config.yaml
num_hidden_layers: 14
hidden_size: 192
num_attention_heads: 3
num_key_value_heads: 3
head_dim: 64
intermediate_size: 768
vocab_size: 898
hidden_act: "tanh_gelu"
norm: "layernorm"
norm_place: "pre"
norm_eps: 1e-05
positions: "learned"
qk_norm: false
attn_scale: 0.125
bias: "all"
tie_word_embeddings: true
parallel_block: false
init: "normal"
init_std_qkv: 0.0509
init_std_o: 0.00961
init_std_up: 0.0509
init_std_down: 0.00481
optimizer: "soap_variant"
learning_rate: 0.00808
lr_mult_o: 1.11
beta1: 0.95
beta2: 0.95
lr_head: 0.00798
max_grad_norm: 0.5
warmup_steps: 200
schedule: "wsd"
decay_fraction: 0.824
decay_shape: "pow"
final_lr_fraction: 0.02
batch_tokens: 65536
max_seq_len: 512
doc_mask: true
train_tokens: 275900000
max_steps: 4210
dataset: "wikipedia_en"
Each number is 500 + 40 x the weight over its row's rms, rounded and kept within 0 to 999. Layers, rows and columns count from 0. Numbers have three digits each. The size before them is the row's rms in percent of the matrix's.

# down: layer 2 MLP down (transposed), 768x192, rms 0.27, rows 401-432, columns 0-95
# up: layer 2 MLP up, 768x192, rms 0.298, rows 402-433, columns 0-95
down401 096:547482469508512509483496504479513526488504507481521511466512555411498578544464518464439436468494444578474510457461478537498511511593476499565469505525549478462486509491513425526457484441474475461478492453514495431514503464493441475570530510514437405516499505486545488434515504582477435513
up402 096:518464540501473497482444430519485519481551567530468495550488508533493442475485515422575498498531515510492490529465482531477503462522490533486526475552467508514488535481556503540501554507512445440438447547496495471537450422476427454473546552564509499563533542487435513443492464520446459595
down402 093:504471465486462510457481498489532523580480471523482476472534422519472477448475476537481587526516522469516506494579497417500477484469520442478552525458525448486466526471550469495522421582510514501478491471535517523426544536478579483564503447570444545503433406489500492508571487507543582521
up403 123:516472541587483489547566509515563475478512473457520546460532513555547442500509516489525471545465468478461505525550501507538490552523545504549466474494501587497559526490521520500488462497464471429514552495468590463426443567411489489506521483466471566569496519427601489506589492497477513454
down403 104:499426489509503520484551453522555431516475442391465508522492528570497473468501474500498447515541494497547505447479484516525385458397461444568491528493537485446505471550430571557479505464526446423479451518487500475443461465454506487497535535483442514507454462453495459410554477410467468476
up404 121:424473514600483495503493489441480530512479481492548512516480522465493618546501548457459470534487551572529521563508544492501500497531468502457360463478485509489599559494499473484465475468520449462519438498397475496435540417515435487490487516482561486466491484545445524478546508466441525535
down404 099:507501567467557502402506542530525495512497483498407423454542422579483478467467505439447496425474503439512532458532482509566483484489531532504510542475477520498488474483494492488487450498473524494435488551554456546502431517467471462482556544512505502530470487541555602448519483507601564452
up405 091:533540521528481536480499482513578509512473469501517493504498445571495490518504511572536555582577452562461443508464551430528601600540478532461487495479573524544522555483529512476472466479505467466508484455494524480528468455543512500528556512471447511520489478447541459551442538480538540531
down405 097:517543504440468468510458597526439446511537494465495497514513528436456460458549485498442564470404525453446481469432527480555542470469489442499510481485513470533478488566467589499483515445463536453536482480451548514445485530509500523457517447549467476458536461510467521554521491480419488456
up406 087:494514482501523486537490541464466489539495506579530521524535509520483513532466484458436483542489510527536445463503473522497585514531431569488511506516466538460552584452461565501490441498455476449539546468481438502577562522502469452547588486478523546484522473487528533501574538455481419531
down406 091:440541499565489541419552459513467518507530543497488503491478488517490473544526469460515571488495452433492562432524518526562468481515473477554569472549510495517518564580518454501557507475580545478464507479490519499475580428456406515425500513476508458578482546509590509462466438549530505456
up407 101:525542596505496499544410492525512488437508512524495447444505521420414538547583490499526530564564530472524454486460449454453580591543491524463535498498515540505557500505523485414502482499481507460579518511514436452489489455471531493482526520478543445519523512573462565471467498465507559430
down407 112:454540516507529492498466523416507508559538502507493519528506449553503549458469546459496498517508508504441484566496501565535477540486432481528477520504479507554438458505466503437536498556522536481515499538504480483516419435539517506543489488537500544484505454457493468457549478499485478520
up408 083:510476546430556586502492479557472530509475491535429529476489504440440464478491522480445397497612484495575423534471510525486531589529528522473503472400476484545517537521534494529567510511504502516554549536438476467443558400510512401498507474382453558524513573564463451493509508449542520515
down408 086:512433484536530467550431532469446554476460503500589510481455471564485455512531550509494508575462558516497456478488564527527394551434572473473498449477469513520461495545502525501537544483532478489497545547506453479548446505537500502525476512480569515447561490514479457533487533559464506455
up409 110:418503533476580534494460527459534416547570499467519488422518490446574504476503497520520551497427487482532509464536540490525446514556431564522488471486482524493527566581523461514555485424494513519412524539494482523514553612497484555496512506440518555499417459566472474517485478449523440359
down409 119:400454533507471455535505510507494480466469534541478523485494596534495472507478541523537575462464490453452552431523514535551551444500576485515453545488474471505503523477541577484601511450578516489498506536502438490432520464504584515512511488491518487508468516467484502466468509427511460503
up410 089:426569490489485525472535433511518375490524488560501570535490456445517496513513500510509512448419548510555553473518527532438535528459519522556509458508518526455497574528472466485569501529517506598470530518441525496488455546520556549507505486485508483510547540528414457474528503490443531427
down410 108:526506514421447519392522497552564503529501496524524525472491598455461567473554500507476497519454542441513499444445507439508452502493415486559512510520503487519520529514505502494503527606474527577507512520457609535511528493599574541468490509496525516497548537541504471477459485530423522500
up411 104:479534454452532474527452531613491514439557480484462436409505520523510466476440466505493512550521569510465547541452562486515491484499552543450498427560532468559491547524515512435421521496494429566496536552549557466487509466515487521495426482517518418516533513514583565453504552422499505566
down411 098:544510499495470522518523468495518507522544512543504514525555513483512585504499473480511524509408474538551493525556531486572479505472549475568525475475488447537488511462490515473504536481478578474433537513563495505406479567491504483461467497478434556505528467443576442581452491586497416470
up412 101:476499446491437520520499460444399491465455477506533514530486452523512546481477523476497458450571601519506532427509533453480536436528501408472514473550486564483537529598486522498503520505450493463492546532506409420476475464540544504549511521495486478528449514489427483542433504487592470551
down412 110:461502453491600418512516498418468440508526551516433481561448489501529465507494509478476513475514527543520495509535476411478513559476475528512467467511496532479542488487485509502390552498517497494554532477480408488534453463467506494469494541505517505516423560492498502499555550386469483529
up413 103:512539456471578530511550499568455532529491475482470444473478426544496514514488481551506531587459549524521543511497509497580514489522428456487514540459552555453491558458561536474490487510502454550506513516546583407470492542523486509501525535472496536571416440492432486520491434485424508459
down413 101:552434530473525518504501533514473487486473475501510473473549496504422520516489409450501522538543516495457494521425466411530472498477524546457535539509489495451470475528423516429480421495505480541542475471432484465486487437506450518572476457404529532493485507452434500440575539466545512515
up414 079:565456467518524613524536431439392499521511491494513600537444443508438455489537497490460569417431481468497518530426508521488499500507475479480557519465533494521465447600428491460424543468497487525426472499498498555528457541548514539522471483454526494551560538494478529562431562531474524465
down414 077:514497532470575514442475544480617496496548513507445406506542476457464549480497505599533436538467558533540482440466554479489519474492518573556483504574502544514563554495509492460467518582485461509511595590478499498477583527477469458523510508548522559493475456500471462484543438510511483578
up415 089:477541497591506476478513457528568497490479520544499514466546448539536535496446478451438493559424452534466551467543414451545472486478471532502440427476477487503478432459566465513448508490484490465501468471542562610506528521501469455600468482559503443502572464512470536440561583516435549465
down415 090:459444489483482489535510609566439513487496437504485494506570521466442459504460545592514497482499546483530490470500481559493491535492497492509510496543432497482455506514433512474448519516448472475537514517434471393455503533455572487389495527505557499475493453509513464490433467461515487518
up416 096:496534494502483550509433530518465521515513424472467472449471504462482474430482547477511473541487457464485495561484444453446463453494516527512493403513498532575469502473490483473514486582458536453534507552520536558521477482491494486504467446486543547576540588510533497516518503530482483516
down416 095:480505492504490552531493484444536496505527436478477614478478526576455550495516534526516510483442540514415418484473424446507463519525503569425511418477531448542446496577521484531510460574516497513493422560515502528509534471468530473475543514475511538503448453467509453513522576526488452509
up417 093:535538483559478439571499503448458528489476522526547539462393461487461498539503487460574481445558518536470457508522487483544488478459499557523471530451498534517454552561552396493554490511483569578534518448541506487466536526482561457560476459513506480498491478499474526405571538457520399495
down417 100:567497452467493506401517467509481473490506541491419515550517461497576511503482452524466456526483601460441533498526531512521521505538562500512496523531496477466455521507576515503517507481487534510466488542535482518514492475428486570540493551487569463506503579477482505555524475567568554566
up418 093:519482511568484507466536511476477513533554527613399515472490482535504416501470500448512487528470551468437499394489632444481471483534517378454485451499470499517512533546583506547467517537501533544588467474521500455548447527525479514494513456554494534475518560517465508458489468492522486539
down418 103:460511515504505527513498523432446482471500555581461430519591527521510500554438485509462481491508487541487447448434427484495470428451519583510519520545500519393451464512530558492466583541525477450450466513464535449597517406470527499512462528504434412419460557574483481473478543479474453541
up419 106:452556546538485541445482539519493545467483512539509515513481455429515462458529489509475526488475546571509491499538464527477483469502490478562465534463475512518535552466516423544489506493518518546569513528419513561531546487456550507478488486546499520538535510433375496532501524501597524489
down419 099:515489504487517529466532480475491475455486483502481450463513497457528520489476408470536506534489529519535566504465543536539538477435491431461458519501526464567532541501546532496538471490543473429455479508492553581496573489498536544486545496419490496539469398495563473406498475513526538465
up420 091:502525500556489520554440489522482484472479549501432460494486508469487516491412512493479527462589466474477480558490510446531490581473495503449510448566497558501469552502550513546508567528532448455530521528471488496502469510502492468446460444497459465480487487508573461481509436572552559441
down420 099:525478491459510540545484485480525443568458550489484488524515538490501496447500527459437537446498477541467534527489537443512528566481513463493469541535490447426525438535443593595483554495524440486512494528483477498517528550545553481555502562509442501470500467513477539540460507454526554484
up421 075:567575477516536455518540488487479482513530524478495457502530535479527461528523510489519530475522458472536423473452454484565429526498552460470430505513462522456463535498500431498500481511457497581418566502515400562567512543552520488461517429530499537508492445450470461571557571519520445509
down421 069:503454498505510491450499518481465464439407542498438557492487470507520481486501520511416540508474491462474512492518525440436511537532502522580547438511505522562518477444534451455487556475529540493495517544438545506476482490462480490520424597479542461508463528566497501477516418476503548429
up422 098:527512514494494460518528526407553451497481557472406540509456516534551518469435480538507457491534535499532545468539483484518471485518537503474529581494491587524538505470529510532444466506534454425529504532460445552382547533578481448484517521457509449490556484485445531524524453517564563500
down422 092:511490476517465484405538442532499451543542486540525490551567514488425538496471501577532527502576531490506429544544574522535463557483551479469559462546581445461467493553505488510501551488441565521539522438432601535528547481443543495446454526527551495477487523512502540529489508493493513448
up423 094:486513482502467530429487426524561574532498493515479565500485496514562483546601507537470462480494454518438426556486526466518433534536463478423412512422546469482467511517439502523493538496490500513434497474500421552463501398511537473489535483466574560559482475483462539502427551482467501470
down423 094:534480461507563487565563476462536503509458523450468507468515553455429560486513573503471506504569457498494453560497507487429524528476526471581532487532517531481528468505498542476561505537414447525577449530457502461534521529546491467498456493482527403485538403486456514453536466493532482545
up424 095:565456424451478570451484484478517532439515538443523591509491514546564507497568505537428449475490521499480545519520474524487580503400466505463428486552529463473472417551536464518589440472530470490573459486477506521505492569506477477436546514521539516514518546514573507515524551545532519495
down424 101:484526466564452554488505494482451499499431517572554455496589537472423525417504401439552539510467502483467462501522444471490521496389452523503529536564559449475449520521433441535413572522487472498486532514518432454524502546558508539525562485477436456412505485432469524504568536523420541515
up425 105:507517491471442477507511468503520501513538479503468628487518501470487530538533563487540489488523593507507489477489482514463508516563510478492540533601437451454561509494475486493523568540386487562544520524495479521539499432445422439421489550479470489533530503454511521545524534445544441449
down425 109:447510561499517513479494459465585471446484541484448434473578445470561483550571521422510486552511459387461481450464542457516470449506515567459446464496447457436513509584475443543565410536508487520450505486479447453489512519486455458449558535498477477527557476507529510448460487474501496466
up426 099:485436538464473498454511547477506448533578512536484587522439527460545471537437453449498428527543488466488506473529531490487488501491476483497493492510569522466559548445490597415484542481452470512461549469472517450430514511492442462496510452563455437523593490480487627533447426518465516483
down426 098:483544474525521535488546498550496505387368523526448486430530476452517544484493521516505483456493526537557505518484535482577533546526414536495458540532505504529509432564483518500477443439550521497478521470403482573483468505540520460515519512501532532577498516497443514463543469456561562468
up427 098:493501546558448530546536534482469482487596447509501491517456504505573574505484480545433526534485489516489499524497418508476501508479449528496400525508512496476549523444489573452494539458509498508576510446483469474452528498531517566577500588486427488494495575465502556494475460474541505537
down427 100:420558466539518509466484463417537452544488526439538583467532482388460499517544428478484544425572481486473540506462509489487430515490537478588471489513506489607472544482459469546486429522503478527432559521483480518524492444525509482500522524526502459489495430485491486425507447442460472429
up428 087:564528430535539476444477451462482468515529494445552571502479482492547543498513532528399543541593515491436567474530463491451519519523529501502518567459393490529489488478490486526523450501515472454509477545432511523495478503514499484523485460530515475487435572466548475525500503508482509478
down428 095:464510449567529512486481546517545576464381466484431485472484521499516461540496562486528462443508499562504497552553556434475527504484520418449531496477534485499515486470501575524573522465492553505465452496478483495475562567555482452571447508506528474482526439552467552511496429464478528486
up429 095:508536503549479496478514467529538483549547516436477473628474507458528542513511464530560479543459492446546514499509483444454585529471513518397537461504546520496499543442494516495479475467522505424472449477552519458580514464460488448443496509545520478515505450549520538453530511498434504483
down429 093:530541484484539445503498466532481538569465455494553545536507550485400509492499554514525533495594521500487457442529556500500436467519600451553517544573466605551503535512405501513476553604440451502521466513551407488533503578482540530490480498476525457480520555441455473563518540504488442507
up430 094:512498512533578455481463441440480520545515411507526426513467478489553516510496497466563506558553476472465456487573560470454480471463467499511425474454452610554519442487524533474514507505511513544508509458534529405502554521560489552473507553436537498417492546470490527468490496504434462486
down430 098:532565522550549453420441476537512430479436482469520520408585432482479472555500488493426589437513451492490534504458456518460519516495544545513488498464581441455486491489448485541542510569485520456498526519499528536538524530452494474509443444526485501445536487518452511511504553472496489462
up431 104:418505469472488593466549512467554473507492557547571547485513575541570514503488448477442502532526466512438475455551453547531442486461525459540465449557463535505512543465468523581520446536466437490544453471468533531466573505524423490444470531492464463503507470489488451528494541533521421530
down431 108:541551581565557473470432558548512524533548516531484492439424476429523509545438511513532575404497514442527480507546551509504529519524554480459598501480457522530493443534510521493470521502530438513534498563509444488552451503393502518478598547444475585454541516528484553456484538501463474527
up432 097:490517455504481566565571523454482470477517534455574461458513489431516487522540520514540454497463499493575490529488524474473439489504519586562468497577485513520490480461478479534459494480465465385537504521470429528485553458548558500525471466488537510479496513535500458561489481534493492416
down432 097:533515553555538488464465435508521507505435511503458554436538439469544522516415467358508500473528563476535503473514488457502519485469514521496544523504484556472511507510530435526493430478524501532434518529489503508568496458508384542504568546561445475610464538529459475497479503468517524494
up433 094:507528536545522513514535521477471546555468488491553458529526463554544467495457529460483524506535461491462553560526529516450580430486551430499429484583512524491566484524461535529511546515553538476430473542526515463501527511457489449484548526509519490491460500543478489504475485475568420526